From a checkpoint of a small transformer trained on Wikipedia.
Size: 16 layers, width 448, 7 heads of 64 (1 for keys and values), MLP 896 GELU, vocabulary 16384, 34.9M parameters.
Training: a variant of Muon for these matrices, 305M tokens.
Each number is 128 + 32 x the weight over the matrix's rms, rounded and kept within 0 to 255. Layers, rows and columns count from 0.

# layer 12 MLP down (transposed), 896x448, rms 0.0789, rows 109-168, columns 224-279
[[ 83 129 132 160 143  92  94 127  77  95 126  95 124 109  94 105 138 127 158 127 116  99 102 142 118  92 194 104 119 138  81  94 120 103 134 133 110 124 141  98 132  86 126 154 158 129 106 159 152 188 139  65 136 208 170 120]
 [ 79 113 104 134 128 177 174 121 176  52  99 111 119 162 131 156 127  54 131 161 174 107 199 171 120  92 141 119  46 143  64  47 147 179  99 142  82 132 130 162 107  85 121 146 142  95 110 134 145 100 131  77 138  98 121 132]
 [112  90 122 139  56 149 143 175 102 142 150  67 129 164 110 151 109 144 138 106  57  80  75 112 146 150 157 124 130 142 137 113 124 145 143  70 161 116 165 151 128 115  99 144 160 145  68 140  75 123 101 128 133 104  92 165]
 [165 143 141  95 130 120 125  92 117 145 157 146 112 128 120 106  96 126 113 108  69 139 126 147  74  92 133 121 142 131 127 159  89  99 113 133 152 162 152 161  96 125 133 156 119 146 200 106 162 128 107  92  89  71 159 126]
 [ 44 201 171  63 160  85 110 138 121 100 117 117 178 163 229  98  94 141 110 107 106 183 150 144 175 117 105 115 124 128 118 175 124  84 121  92 109 128  82 136  93 127 184 186 103 116 125 100  95 135  72 123 180 140 101 138]
 [115 123 104 128 120  96 150 166 160 101 154  57  79 112 100 119 124 171  62 140 131 110 121 120  95 192 130  99 135 153  76 108  91 120 140 136 121  98 139  64 140 120  89 100 104 113 122 139 109 138 132 143 101 145 130 122]
 [158  77 134 157 125 125 122 100 107 140 101 131  93 128 156 112 201 135 101 126  78 107  85 150 151  84 170 121 135  97 169 166 173 156 153 110 115  68 118 149 164 141 106 123 154 125 124 116 111 147 107  77 141 127 106 173]
 [ 88  57 180 122 136 174 193 162  56 133 134 127 147 132 113 213 175 142 119 135 148 178  95 156 144  97  90 129 123 218 200 155  72 123  97  92 164 208 165 169 141 113 120 128 161 132 128 133 156 163 110  55 203  71 140  92]
 [134 177 114 192 100 173 168  95 115 137 119 163 101 121 150 155 135  59  97 150 186 103 146  90 132 195  94 105 125 128 103 157 196 173 127 117 178 143 133 137 137  78 108 142 141 140  53  72 141 105  91 116  77  78 105 107]
 [ 70 155 141 149 113 157 148 103 103 123  61 116 135 133 107 131 188 122 165 114 134 156  89 149 105 157 115 117 120 161 104 159 117  95 160 123 120 108 132 145 102 152 163 110 116  75 102 130 180 167 126 116 131  84 154 136]
 [ 98 125 106 144 144 113  87 231  44 134 139 126 159 118 113 197 127 151  69 111  91 151 147 149 133  98 192 100 115 127 177 161 181 149  90 189 186  97  74 192 140  91 156 111 129 137 162 122 123 162 108 155 118 158 118 103]
 [ 70  75 170 102 146  78 110 143  89 162 121 140 185 108 158 173  56 189  96  76  74 205 110 107 117  74 131 191 124 109 211 165 148 149  79 146 129 137 104 110 126 118 138 199 171 124 182 137  67 133  86 178 123 159 136 119]
 [150  79 122 143 103 166 133  96 142 147  88  70 140 103  91 158 118 103 102 124 162 191 152 161 139 155  82  93 109 145 113 182 118 115 230 181 137  95 128 112 159  74 139 102  63  94 147 110 118  75 157 125 146 158 107 112]
 [140 122 146  97 129 114 144 175 173 155  76 174 185 175 140 193 125 144 137 105 192 144 104 117 138  87  77  49 134 173 110 146 144  94 135 140 116 184 129 138 117 165 127 120 107 129 172 164 172  89 177 124  91 119 133 159]
 [154 136 118 131 145 139 145 136 151 104  98 143  96 120 120 138 136 158 143  44 181 138 127 133  67 102 133 185 164 113 150 155 106 124 116  91 102 122 102 133 121 136 108 153 135 123 147 120 149 111 106  98 135 102 115  99]
 [ 95 123 142 120 109  91 163  86 108 110 175 221 157 116 165 152 107 142 164 129 134 119 141 112 124 141 135  89 170 111 105 164 113 122  93 124 122 113 123 134 162 176 107  89 112 134 133  98 113  91 159 158 151  92 154  74]
 [127 136  96 143 124 137  95 108 126 158  70 142 117 122 156 139 193  78 174 120 100 110 132 148 145 114 152 118 151 102  73 144 147 127 197 122  99 161  93 114 113 129 170 149 118 129 133 168 132 155 125 149 189 143 173 139]
 [ 77 132 145 121 169 186 105 123  87  78 146 158 128  78 164 152 125 141 177 119 154 154 145 132  76  41 133 136 149 128 124  88 149 102 154 158 163  96 141 108 141 154 214 152 148 115 141 127 187 135  89  49 169 112 135 114]
 [122 167 143  63 106 172 152 159 161 105 126 112  42 138 112  93 188  58 146  83 172 115 148 145 145  80 171 123 123 172 102 124  96 148 123 156 165 113  84  79 148 160 120 135  92  90 146 104  76 132  56 152 140 121 141 113]
 [111 133  47 142 104 103 108  96 148  65 116 150 167  96 155 168  70 175 139 149 146 121 145 166 102 137 129 125  79 159 122 164 136 136 161 152 119 159 141 127 161 156 116 142  93 164 121 182  67 156 118 139 128 129 146 142]
 [110 131  92 156 164 153 140  89  75 186  92 153 112 139 131 132 101 146 165  75 130 134  84 189 193 151 199 108  70 126 121  49  95  76 139 166 104 203 126 156 115 158  94 190 124  71 132 154  71  86 117  88 143 104 170  60]
 [113 130 203 187 163 142  94 169 231 121 112 185 153 135 124 117  99 102  83 171 106 124 155 150 144   0 127  64 149 117 153 111 103 148 147  70 136 182 116 112 133 179 141 108 200  72 132 153 143 135 127 102 128 158 145  92]
 [ 83 138 117 113 127 137 113 123  89 107 123  79 110 153 134 102 151 169 129 122  91 129 139  54  76 165 108 115 104 117  83 143  97 142  74 146 170  70  90 164  52 109  82  51  97 107 113  87 104 130 125 146 100 111 134 152]
 [110 134 134 108  91 152 113  88 137 103 142 151 140 117  96 198 122 150 169 132 179 103 179 145 159 125 125 169  60 131 157  96 132 197 119  95  78  80 137 122 124 159 145 110 123 177 146 119 141 127 181  80  67 165 128 116]
 [106 143 103 130 165 159 138 142 133 140 111 144 125 116 117 128 133  89 137  74 165 148 169  85 136 143 127 171 118 106 118 155 143 141 168 146 159  93  82 128 103 193 127 132  95 142 178 119  92 157 153 101 142  94  52 121]
 [134 178 120 128 121  94  72 136 138  82 121  65 139 130  94 140 108 201 140 123  74 105 186 205 176  69  74 105 143 140 122  78 151  90 179 140 151 107 160 154 140 109 152  67 146 104 104 136  69  72 213 123 118 134 150 108]
 [102 155  46 133 149 119  82 153  57  77 204 122 187 142 130 126 138 141 177 134  87 171 117 137 114  90 127 114 161 187 116 124 131 121 106 122 122 136 132 159 113 114 107 123  81 186 108 164 135 130  84 195  82  90 138 141]
 [135 160 116  97 160 199 146 131 107 175 118 102  89 121  99 172 129 128  94 151 154 147 114 148 127 183 113 107 145 152 118 181 115 108  55 124 121  95  79  98 112 143 123 120 100 123 112 169 161 119 110 130 180 157 158 133]
 [202 207 158 122 165  95 102 148 125 129 136 143 137 106 134 139 123 122 144 166  53 145  71 109 117 194 173 174 100 129  64 149 176 105 140  18 191 131 145 140 126 102  55  97 138  88  92  74 117  47  94 165 121  72 208 157]
 [107  84 116 139 110 191 147 121 137 132 133 141 125 146 147 141 201 177 116 138  85  86 154 141 198 129 150 105 106  84 152 151 191 156 199 125 101 150 124 113 127 172 105 137 184  83 137 148 113 140 130  89  81 152 151 122]
 [168 106 121 104  95 137 106 117 152 249 115 173 150 141 174 123 181  60 123 120 186 139 149  73 130 132 117 106 136 131  95 151 112 149 134 149 193  89 161 112  70 109 185 147 136 145  93 117 120 121 166 181 165 174 133 109]
 [155 132 114 140 117 147  89 103 138 137 109 158  40  82  89 164 107 122 155 173  98  99 167 111 151 161 111 134 145 155 115 125  99 136 102 136 131 109 101 150 123 144 112 128 179 137  88 142 128 155 125 139  69 134  76 144]
 [135 106 154 137 162 108 145 117 112 133 108 136 159 100 111 126  92 142 120 135 112 160 106  84 145 107 145 136 135 135 153 124 182 169 115 154 109 102 163 179  55 173 146 139 156 158 158 180 115 139 111  82 156 141  95 146]
 [152 131 127 149 117 115 156 122  94 145 184 105 153 141 154 169 103 125 147 136 145  91 128 144 183 116 146 144 191  96 117 135 135 127 129 150 153 172 120 142 156 105 112 135 116 217 134 156 147 158 165  93 146 153 140 137]
 [ 73  94 146 141 147 122 137 153 168 130 152 115 121 153 117 152 108 172 102 164  79  48 201 108 125 118 129 136 133 153 123 122  82 174 118 135 157 152 185 142 146  83  91 106  87 106 101  90 142 184 157 134 159 127  85 124]
 [ 74 139 149 208 120 144 146 118 137 118 170 186 172  80 108 109 101  97 136 109  98 157 139 114 137 109 157 115 108 140 132 138 198 136 123  96  99 135 116 108  99  90 143  95 160  88 111 111  77 149 168 145 104 101 101 131]
 [ 94 175 133 133 144 150 164 154 159 120 140  89 111 145 110 123 105 117 117 114  98 176 144 112  84 129 137 171 161  80 183 110 169 104 162 188 170  96 155 127 117 133 168 154 106 155  81 122 117  79  99 199 127 162  72 152]
 [176 146 118 153 175 161 130 166 129 149 138 112 125 174 146 143 154 145 126 143 139 145 100 116  59 151 101 117 161 182 125 141 115 124 142 100 120 106 161 101 150 154 124 131 165 122 109 223 119 103 116  89 102 176 157 168]
 [120 107 129  99 101 167  81 124  98 151 105  58 151 154 130 158 140 133  73 179 139  22  92 149 100 158 117 113 129 110 136 184 155 120 142 133 178  96 115 116 101 142 152  69  59 168  95 139  98 141 166  86  92  80 142 125]
 [ 36 119 123 142 131 134 116 155 141 145 173 133 117  88 111  90  89 190 133 163 167  87 204 107 126 151 116 189 146  98 146 146 129 101  85 122  94 148 120 149 111  73 115 186 152 112 183 115 124 107 110 122 132 150 118 120]
 [ 52  71 131 117 140 157 124 154 169 162  85  92 169 105  78 128 123 116 145 133 139 144 115  81 131  58  88 148  66 128 114 143 100 106 100  47 155 115  70 116 102 159 139  73  72  79 162 120 136 169 145 133 105 184 131 137]
 [167 176 134 115  72 127 118  83 130 142 154  89 162 105 125 146 113 158 118 130 114  86 223 134  95 110 146 140 163 124 135 118 135 161 144 105  86 155 131 133 168 147  84  76 105 130  66 138 145 131  88 132  82 121  79 163]
 [ 95  83 104  79 131 107 154 169 162 144  83 196 171  98 136  95 151 121 158 182 170 118 120 166 108 102 130  73 138 105 154 127 179 130 145  69 127 151  96 119 150 101 116 114  99 140 163 187  52 154 169 181 101  59 191 103]
 [141  85 125 137 118  97 161 134  75 114 135 150  85 142 174 149 183  97 120 101 154 130 203  91 134 112 164 134 140 133 158 143 103 118 130  47 103 165 104 121 156 109 139 120 146 132 123 128 149 114 147 175 127 103 150 137]
 [148 115  97 108 156  98 205  96  52 118 165 120 128 109 130 115 122  59 111 138 162 145  79 176 153 111  48 144 124  68 100  86 113 141 121 143 102 141  91 107  82 116 144 137 141 186 125 153 153 104 122  87 150  69  95 115]
 [ 87  80 135 124 157 104 218 162 146  97 134  93 123 164 107 141 114 161 109 163 114 110 135 134  97 153 139 117 117 119 142  80  94 170 183  77 119 147 137 102 113 106 137 119 139 103 121 122  91 125 121 158 101 105 132 184]
 [157  96 133  83 164 121 158  84 107 167 131 153 172 138 190 135 181 154 112 110 123 102 142 114 143 177 116 121 166 145 105 184 188 191 151 110 121 107 105 186 115 109 168 136 147 132 145 139 160  89 162 128  96 109  58 125]
 [ 70 138 179 149 109 140 137 186  86 105 135 158 102 106  74 175 117 197 150 147 168 117 117 184 105 147  83 106 201  81 146  99 129 122  80 173  55 195 180 141 166 123 156  97  98 152 130 124 106 159 126 173 122 177 132 145]
 [145  98 113 157 116  62 154 107 125 149 180 147 117 136 137 118 172 102 183 123  86 119 177 101 174 111 115 116 133  69 132  94 111 114 127 120 109 103 132 148 110 110 132 141 152 132 112  99  86 118 174 106 138 165 151 104]
 [164 103 139 136 104  38  95 121 123 162 146 177 168 131  95 115  96 118  84 121 173 167 102  94 115  88 140 153 162 184 126 122 128 179  96 120 139  77 151  91 158 158 105  90  67 120 143 160 171 154 117 111 118 129 162 120]
 [128 157 155 137 149 142 103 158  95 166 105 123 124 157 138 108 127 109 169 105 143 107 111 105 153  94 114 169 103 126 136 165 129 153 144 153 134 127 121 125 132 133 139 145 178 174 118  63 171 105 121 147 133 123 143 117]
 [102 140 127 108 104  91 167 135 131 205 151  74 160 100 163  95  88 134 122  82 163 151  84 167 125 132  60 119 112 119 151 130 135 102 109 131 159 180 147 148  93 134 137 126 187 109 120 109 163 194 182 129 178 157 132 165]
 [124 160 121 123 127 133 106 175  82 156 150 189 115 144 137 155 126 148 148 147 164 140 116 118 124 142 107 104 178 126 168 115 107 200 149 145 141  71 145 151 120 110  96  98 130 122 132 141 143  60 119 144 126 139 124 149]
 [162 207 160 155 178  98 134  43 124 162  93 144 194 120 113  69 112 121  90 169 129 128 131 158 147 131 117 119 149 135  94 144 123 165  80 152 140 119 139 132 137  93 161  81  97  86  90 168  97 122 151 137 107 118 131 132]
 [114 126 168 117 177  89 115 193 128  87  68 125 159 118 213 113 103 137 179 140 171  77 122 145 167 179 126  96  98 182 121 144 132 100 159 127 126 127 167 121 158 111  71 141 221 110 162 121  52 172 156 176 113 121 105 179]
 [ 85 140 114 199 133 195 140 137 144 100  79 109 153 143 113  73 171 159 169  88 186  82 144 117 170 159 181 112  68 135 131 100 135 131 130 125  75 169 180 105 120 124 162 186 145 138 169 160 185 191 121  66 135 124 100  51]
 [ 76 122 122 147  81 121 192 155 131 160 173 144 100 131 152 147  81  98 118 135 162 166 155 108 132 130 128 197 130 172 115 192 117 129 103 121 173 163 146 149 137 154 122 175 159 155 167 170 124  98 120  85 144 100  93 127]
 [101 139 121 147 143 113  64 170 156 146 154 196 141 114  98 103 119 160 151 108 158 153 109 133 140 125 107 144 169 139 123 139 136 144 177  77 166 151  48 126 146 127  51  88  86  78 136  92 115 147 133 122  89 125  98 134]
 [135 123 165 124 122 117 150 126  69 162 182 161 138 156  95 168 186 128 132 113 144 112 156 102 100 114 119  88 157  89 196 146 104 124 128 142 105 199 113 165 228  80 102 121 150  99 170 139 108 102 226 186  88 170 131 100]
 [ 61 172 121 114 166  65 143 108 154  84 141 125 127  76 105 158 105  73 150  94 126 149 103  94 116 125 143 111 116 111  86 143 152 109 166 171 118  86 151 147 160  90 213 143  60 153 117  72 118 147 138 167 138 156  96 106]]
# layer 12 MLP up, 896x448, rms 0.0694, rows 110-169, columns 224-279
[[131  93 126 129 107 174 178 101  88  83 122 203 115 132  94 135 106 103  96 128 185 134 138  87 113  75 141  51 108 143 120 142 141 139 136 182  90 123  58 155 224 156  78 150 124 117 122 208 128 122 105 175 129 163 133 103]
 [143 138 129 140  89 127 163 148 113 167 109  95 138 157 176 120 138 158  86 187 152 103 138 116 103 134 151 120 173 111  73  87  95 151 123 121 145 160  92 162 135 126 159 123 160 103 113  93 149 105 135 170  95 169 150  68]
 [188 142 161 109 105 133 199 103 141  57 150 103 188 123 159 147 157 104 132 137  67 180 100 136 175 190  99 102  81  93 104 152 137 130  88 166 111 145 133 105  89 121 119 130 133 175 114  71 113 170 139 125 128 146 198 177]
 [172 133 135 179 174  90 183 122 133 112 137 164 128 152  76 134 132  73 118  49  96  98 115 159 107 113 186 117 120 178 115 157 100 146 117 234 113 150 134  56  96 142 158 203 141 134 105 118  69 170 116 137  82 108 135 176]
 [ 85 105 124 106 164 131 118 180 177 144  99 119 162 175 113  84 115  66 152 129 143 108 107  82  66  60 120 100 103 182 159 156 104 130  86 120 118  92 114 116 188 153 159 131  77 161 156 130 151 150 133 177 155  92  98 100]
 [104 154 116 161 137 187 112  90  83 101 144 141 109  77 112  65 115 206 164 152 127 133 133 104 209 110 103 116 164 130 182 179 121  94 129 135 151 119 100 146 126 109 111 127 162 141 111 133 129 132  75 167 162  93 132 124]
 [169 168 112 151  99 123 151 121 125 193 167 104 160 122 126 151 100 134 127  86  67 132  72 204 110 162  94 116  98 114 193 138 117 121 120 109  84 111 124 114 134 109 136 103 135  89 157 114 104 127  85 137 158 149 130 123]
 [154 112 183 122 125 146 170 117 103 122 133 106 125 120 142 137 171  74 166  30  83 136 115 107 126 114 124  46 100 120 118 139 128 155 122 149 131 115 131 165 201  87 182 143 105 136 116  53 152  83 118 111  73 176  92  91]
 [141 154 115 102 112 157  62 122 104 106  65 121 106 141 133 118 166 117 101 112 160 109 155 180  86 129 167  99 177 141 117 119 127  87  98 126 186 118 130 108 200 120 111 171 163 172 128 174 123 162 120 188 158 128  70 147]
 [120 129 125 164 101 126 110  83 163  71 168 128 100 158 111 139  72 104 116 177 187 131  87 112 136 113 104 169 134  99 125 112 142 102 143 139 142 108 122 118  79 132 150 202 100 119 114 128 148 110 160 134  83 137  54 148]
 [103 166 145  75 176 117  99 111 112 149 108  48 135  85 136 111  71 214 113 108 130 155 103 103 129  97 133 145 197 152 134 172 158 109  78 118  85 137  86  75 138 149 108 180 105 158 215 144  58 169 117 111 183 106 141 124]
 [164 142 121 150  93  89 128 130 137 100 181 188 119 145 127 185 136  76 125 110 134 193 117 123 111 132 131 135 107  28 145 174 148 189 166 174  64  74  66 137 201 143 170 125 137 165 163  97 129 127  83 147 156 150 160 164]
 [109 107 150 163 169  81 109 145 138 128 115 132 201 116 176 147 118 137 156  99 156 144 163 183 101 110 100 153 141 145 155 151 111 140 114 120 106 112 117 148 144  75 111 132 115 144 107 124 166 107 154 138 150 143 155 122]
 [166 125 134  87 113 151 139  85 120 145 175 113 126 118 111 147 130 112  42 191 185  90 125 129  63 111 126 121 150 141  97 129 123 137 134 123 130 119 140 130  73  99 156 110 137 153 137  84 146 170  98 185 151 118 117 136]
 [190  97 133  99  75 208 103  77 155  90 102 102 109 101 112  91 166 117 135 128 162 149  97 144 178 183 171 138 144  97 140 159 121 118  82 133  83 142 151 170 142 124 116 138  77  99 151 126 149 101 153 137 118 124  71 107]
 [106 138 109 170 119 118 103 105 244 173  82 151  87 119 189 108  98  65 115 120 104 113 136 122  81  45 112 103 135 131  80  91 103 125 128 118 152 125 135 124 171 124 116 143 105 133 159  95  74 141 137 111 111 132 153 137]
 [122 180  73 111 169 158 135 116  86 156 113 112 120  98 116 145 153  93 136 114 132 112 104 179 128 122 102 155 126 152  93 147 143 129 169  75 181 155 134  62 111 170 169  87 116 131 116  89 136 132 120 112 115 155 146 156]
 [ 97 157 122 131 215 136 113  73 112 106 119 145 126 123 133  74 140 118 110 107 196 167 136 152 117 159 131 122 161 153 169 181 136 150 113 107 153  96 125  95 138 130 133 163 132 115 143 102 179 158 133 125 131 122 108 119]
 [ 85 213 158 131 123 127 134 153 100 162 117 147 131 137 137 136 146 110 110 115 149 118 116 131 144 141 187 157 107 114 129 197 147 127 122 176 194  78  87 144 107 154  57 132 101 113  97 188 147 146 162 131 137  98 140 120]
 [111 133 125 113 112 160 157 119 145 102  86 105 127  54 103  53 147 164 159 134 131 140 147 135  74 160 123  96 104 165  82 117 104  56 208 118 115 145 178 101  96 214 110 137 165 135 117 151  92 124 147  97 130  98 127  72]
 [157 134 169 140  95 140 217 115 169 137 142 136 129  88 144 120 169 135 128 148 104 107 154 172 148 170 123  49 116  71 128 105  53 115 107  98 153 156 102 105 167 143 119  99 117 150 134 134 112 121 104  78  77 174 140  97]
 [147 165 175 144 183 156 104 139 136 135 124  96  96 141  71 156 135 122 150 176 164 126  87  95 132 203 140 111 136  91 139 179 107 197  90  93 151  90 168  56 142 139 124 112 121 179 158 105 139  76  88 110 122 133 132 154]
 [123 205 133 150 132 124  90 149 148 180  73 128 104 131  82 136 128 124 151  93 153 104 142  88 167 154 162  89 140  86  65  94 132 159 162 177 127  75 120 171 169 138  49 132 117 105  84 130 174 143  67 113 170  84 152 113]
 [111 125 101 126 146 112 117 170 123  85 158 197 121  50 102 112  89 132 114  98 118 133 108  74 147 142 135 156 212 117 100 112 132 153 127 155 129 150 183 131 108 156 109 131  82 111 148 142 147 114 125 160 184 111 139 135]
 [156 105  96 106 127 142  84 176 140 115 190 144 114 229 154 170 145 182 126 155  84 174 118 136  65 128 117 123 115 183 104  72 159 113 121 108 145 188 117 129 118 160 141 197 149 112 144  80 117 101 147 127 102 147 111 148]
 [148 143 129 133 117 184  73 104 134 180 115 128  67 158  69 105 192 131  81  92 166 101 137 122  81 170 105 139 171 100 126  89  79 135 192 100 132 109 165 107  90  95 116  80  90 144 106 103 153 106 122 145 147 156  80  97]
 [169 124 193 151  84 173 157 131 157 180  88 137 119 163 135  80 129  98 144 168 147 172  78 101 125 131 174  81 169 158 124 151 112 137 135 106 104 127 127 142 104 162 143 161  89 100 192 135  75 124 186 122 137 148  79 169]
 [ 81 109 104 154 116 112 144 130 130 163 114 148 133 175  86  38 137 112 114 208 121 158 111 106 110  84 194 139 139  70 104 159  70 169 140 108 115 106  99 107 150 127 102 132 118 129 131 149 147 169 129 136  81 178 168 110]
 [149  94 191 116 119 143  92 176 142 206  84 123  75 108 131 108 175 113 150 164 140  54 113  78 158 141 170 154 166 132 131 124 153 133 130 106 175  99 166 101 172  59 107 114  95 160  98 119 134 113  93 140 157 149 112 144]
 [147 130  54  72 151 122 165 130 171  87 101 121 125 169 115 143 137  92  82 112 167 143  83 169 103  94 157  32  79 111 152 119 125 137 174 164 128 145  89 117  92 141 130 186  75 190 148 145 151 171 146 147 105 141  95 107]
 [133 144 119 166 136 134 152 138 118 138 127 152 141 142 206  71 166 146 117 113 107  91 130 125 109 119 132 143 140 140 176 105 107 176  97 114 143  38 104 141 144 139 139 125 133 187 101 167 152  96 162 115 132 170 144 122]
 [ 73 189  84  74 132 173 159 132 114 111 135 150 106  96 111 176 177 132 162 121 143 113 108 150 153 166 110 129 129 100 125 134 156 127 175 117 139  78 161 170 170  66 139 109 110 141 170 147  87 127  90 124 145 101 170  93]
 [124 163 161 157 181  92 142 141 106 125  96 141 118 152 103 159 136  93 110 148  99 164 207  64  89  94 136 125 119 136 107 128 122 153 175 174 179  93 100  37  91 127 151  90 128  91 129 125 121 152 136  92  72 184 135 148]
 [121  54 124 137  88 172 149 146 138 149 116 144  89  90 146  71 128 148  87 148 133 122  88 134 163 125  81  63 135 166 160  97 108 107 121 122  95 116 164  94 169 108  89 110 103 191  99 102 140 120 154 128 137 119  83 100]
 [136 183 116 143 100 166 141  93 137 125 175 131 117 138 176 181 130 155  78 105 133 128 102 142 102 160 151 143 113 136 163 121 139 107 112 171 151 122 167  79 100 107 114 100 204 165 166 171  76 104 138 122 130  98 191 152]
 [114  83  97 182 102 149 125 113 155 172 152 148  56 228 147 134 148 112 124 128 171 114 136 149 122 110 140 149 150 182 150 151 174 133 171 151  92 156 197 113 126 157 130 128  89 169 161  63 107 103 153 232 105 142 111 118]
 [ 70 150 125 126  93 100  99 109 139 120 104 117 119 139  71 148 160 140  78 173 132 124  91 178 128 100 118 147 108 126 209  90 145 150 107 137 164 116  76 146  67 116 133 122 138  91  79 164 135 130 159 171 168 163 107 170]
 [ 48  90 108 169 133 114 108 141  87 152 125 171 147  89  84 109 192 199 111 115 100 158 165  95 162 142  86 127  88 242 120 133  94 175 128 106 126 162 143 140 162 117 142 110  99 168 206 197 117 130 148 156 183 193 108  83]
 [173 101  60 116 141  65  70  85 179 143 115 144  93 110 136 145 110  70 132  86 176  75 147 142 124 140 149 136 165 134 106 147  96 175 132 132  52 103 126 125 108 128 127  77 152 161  77 157 136 118 123 168  88 104 205 167]
 [162 124 163  79 136 127  95 123 147 145 105  90  92 132 106 159  90 154 115 162 110 149 111 119  85 140 147 134  96 161 157 125 193 145 163 133 182 116 118 139 114 214 160 138  75  87 132 130 121 153 194 132 111 165 168 189]
 [ 95 108  70 129  94  97 106 103 143 153 145 118 196  66 153 138 137  83 106 104 131  93 127 143 152 116 147 101  80  82 113 130 146 101 123 134 111  63 122 189 117  96 148 131 149  92 110  66  77 143 173 137 151 107  54 178]
 [166 129 113 107 122 170  60 213 204 219 139  76 136 178  80 127 149 166 168 143 167 133 118 186 110 126 121 152 138 185 158 146  86 153  71 175  78 125 115  37 109 182 126 138  83 149 124  89 134 154  83 133 155 142 162 138]
 [ 97 120 112 119 123  93 140 101 115 129  98 118 113 203  84 182 162 136 121 135 127 127 121 151 123 100 111 139 120 122 117 110  85 124 123 117  82 121  84 126  81 164 120 135 108 168 134 154 129 125 139 162 173 140 107 138]
 [130  94 102 113 139 155 156 140 158 111  89  95 157 105 105 209 186 107 100 132 167 135 100 138 118 134 123 118 140 193 138 111 151  75  78 123 162 107 170 144 116  73 123 172 131 153 122 107 142 120 162 130 134 113 149 154]
 [169 196 123 178 245 146  65 168 168 137 127 163 117 156 149  67 134 133 165 110  94 130 118 155  80  87 177 164 122 141 152 199 108  71  44 158 159  84 119 133 152 118  88  75 147 132 117  64  61  91 155  99 125  92  89 146]
 [119  99 126 159 175 138 101 122 163 107 122 117 140 135 124 173 120  88 173 177  82 102 121  75 188  95  86  74 129 100 151 175 155 126 151 176 124 150 149 128 115  73 125 130  98 135 154 132 149 129 106 188 120 186 105  80]
 [ 62 175 163 158  96  62 133 186 192  79 102  99 137 150 151 126  86  94  72 152 141 106 117  92 205 126 162 164 125 135 111 183 198 145  64 115 125 142 177 160 160 127 169 106  62 109  94 142  99 103 106 140 129 140 162  79]
 [127  77 108 136 181  99 177 103 177  91 156 163 109 114 100 138 125  71  91  77 111 154 123 142 104 173 114 106 163 152 162 150  98  94  75 137 150  93 124 190 117 177 127 116 124  69 163  74 157 158 110 133 137 113 126 141]
 [103 151 146 100 173 152 141  83 122 101 150  51 152  94 169 197 141 122 132 130 101 127 164 146  84 110 137 122  98  83 148 104  84 130 179 136 177 177 192 117  71 170 108 186  93 140 116  91 110  80 127 126 125 127  88 132]
 [135 148 136 186 137 134 127 128 168 118 102 175 116  75 110 192 104  94 137 150 158 124 169 130 129 166  97 116  77 113 119  54 132 150 132 178 139  99  63 155  72 185 109 156 100 148  71 170  46 151  45 153 115 179 171 134]
 [164 204 115 132 137 110 110 115 147  89 152  92 116  90  92 145  61  90 118 124 145 130 151 113 114 168  78 156 164 162 126 163 168 152 133  78 167 143 186 103 146 133 119 183 142 148 110  99 143 122  98 120 104 123 163 141]
 [180 152  37 125 168 103 108 136 172  74 152 112  84 147  97  96 140  84 158 184 123 131 140 163 164 169 114 166 146 144 114 135 118 136 102 115  96 170 130 153 154 151  91 122 111 171 132 115 159 147 128 155 135 134 146 127]
 [ 98  76 120 107 102  78 167 147 110 135 147  88 166 131  99 144  86 118 153 173 191 165 120 148 131 108 116 108  99 153 110  99 136 119 174 167 107 113 161 122 141 112 122 156 133 107 159 134 170 126 161 118  98  95 109 153]
 [144 146 174  87 123 110 132 116  80  75 118 123 116 123 116 102 202 149  81 158 136 111 150  69 149 222 140  80 135 118 108 132 115 145 137 132 118 107 140 152 135 202 100 184 132 150 103 145  99 126 168 108 102 101 105  59]
 [128 140  82 144 149 172 163  47 113 123 130  96 160 166  97 140 185  84  97 171 119  82 173  96 151 135 151 117  82 169 135 141  93 163 158  89 102 172 144 118 157 124 114 137 134  85 150 133 151  75 184  90 181 149 111 132]
 [165 133 106 187 137 114 129  89 157 102 141 169 144 148 109  98 120 118 154 141 112  62  95 136 150 123 132 124  87 109  76  81 144 117 143 160 138 134 162 142 165 142 146 173  66 129 105 186 157 169  90 101 151 139 157 108]
 [133 152 149 189 144 112 200 134 184 156 147  84 113  76 166 130 171 113  95 148 101 118 173 115 191 142  75 101  72 140 124 127  71 100 137 174 161 143  97 166 135 161 140 134 187 149 142 126 100 121 110 150 104 200 116 103]
 [134 154 175 151 117 138 104 138 144 186 148 134  71 150 136 141 152  72 101 136 107  69  97 162 127 144 155 124 182 150 103 207  72  20 117 127  93 164 166 136 142 186 105  94 112 130  95 130 140 127 169 122  65 168  41 114]
 [116 137 128  67 127 135 102 189 138  99 142 167 133 121  88 107 136  86  86  85 147 112  92  96 124 164 134  80 130 100  99 134 174 120  87 124 109 120 180 105 147 134  72 160 142  98 218 149 158 117  99 173  41 137 140 124]
 [155 118 100 178 114 166 118  56 112 165 175 106 126 178 108  72 136 108 135 120 104 141 147  62 109 117 158  89 127 124  65  93 100 115 115 159 143 110 127 135 191 111 125 155 128 132 124 142 114  69 144 136  81  90 131 152]]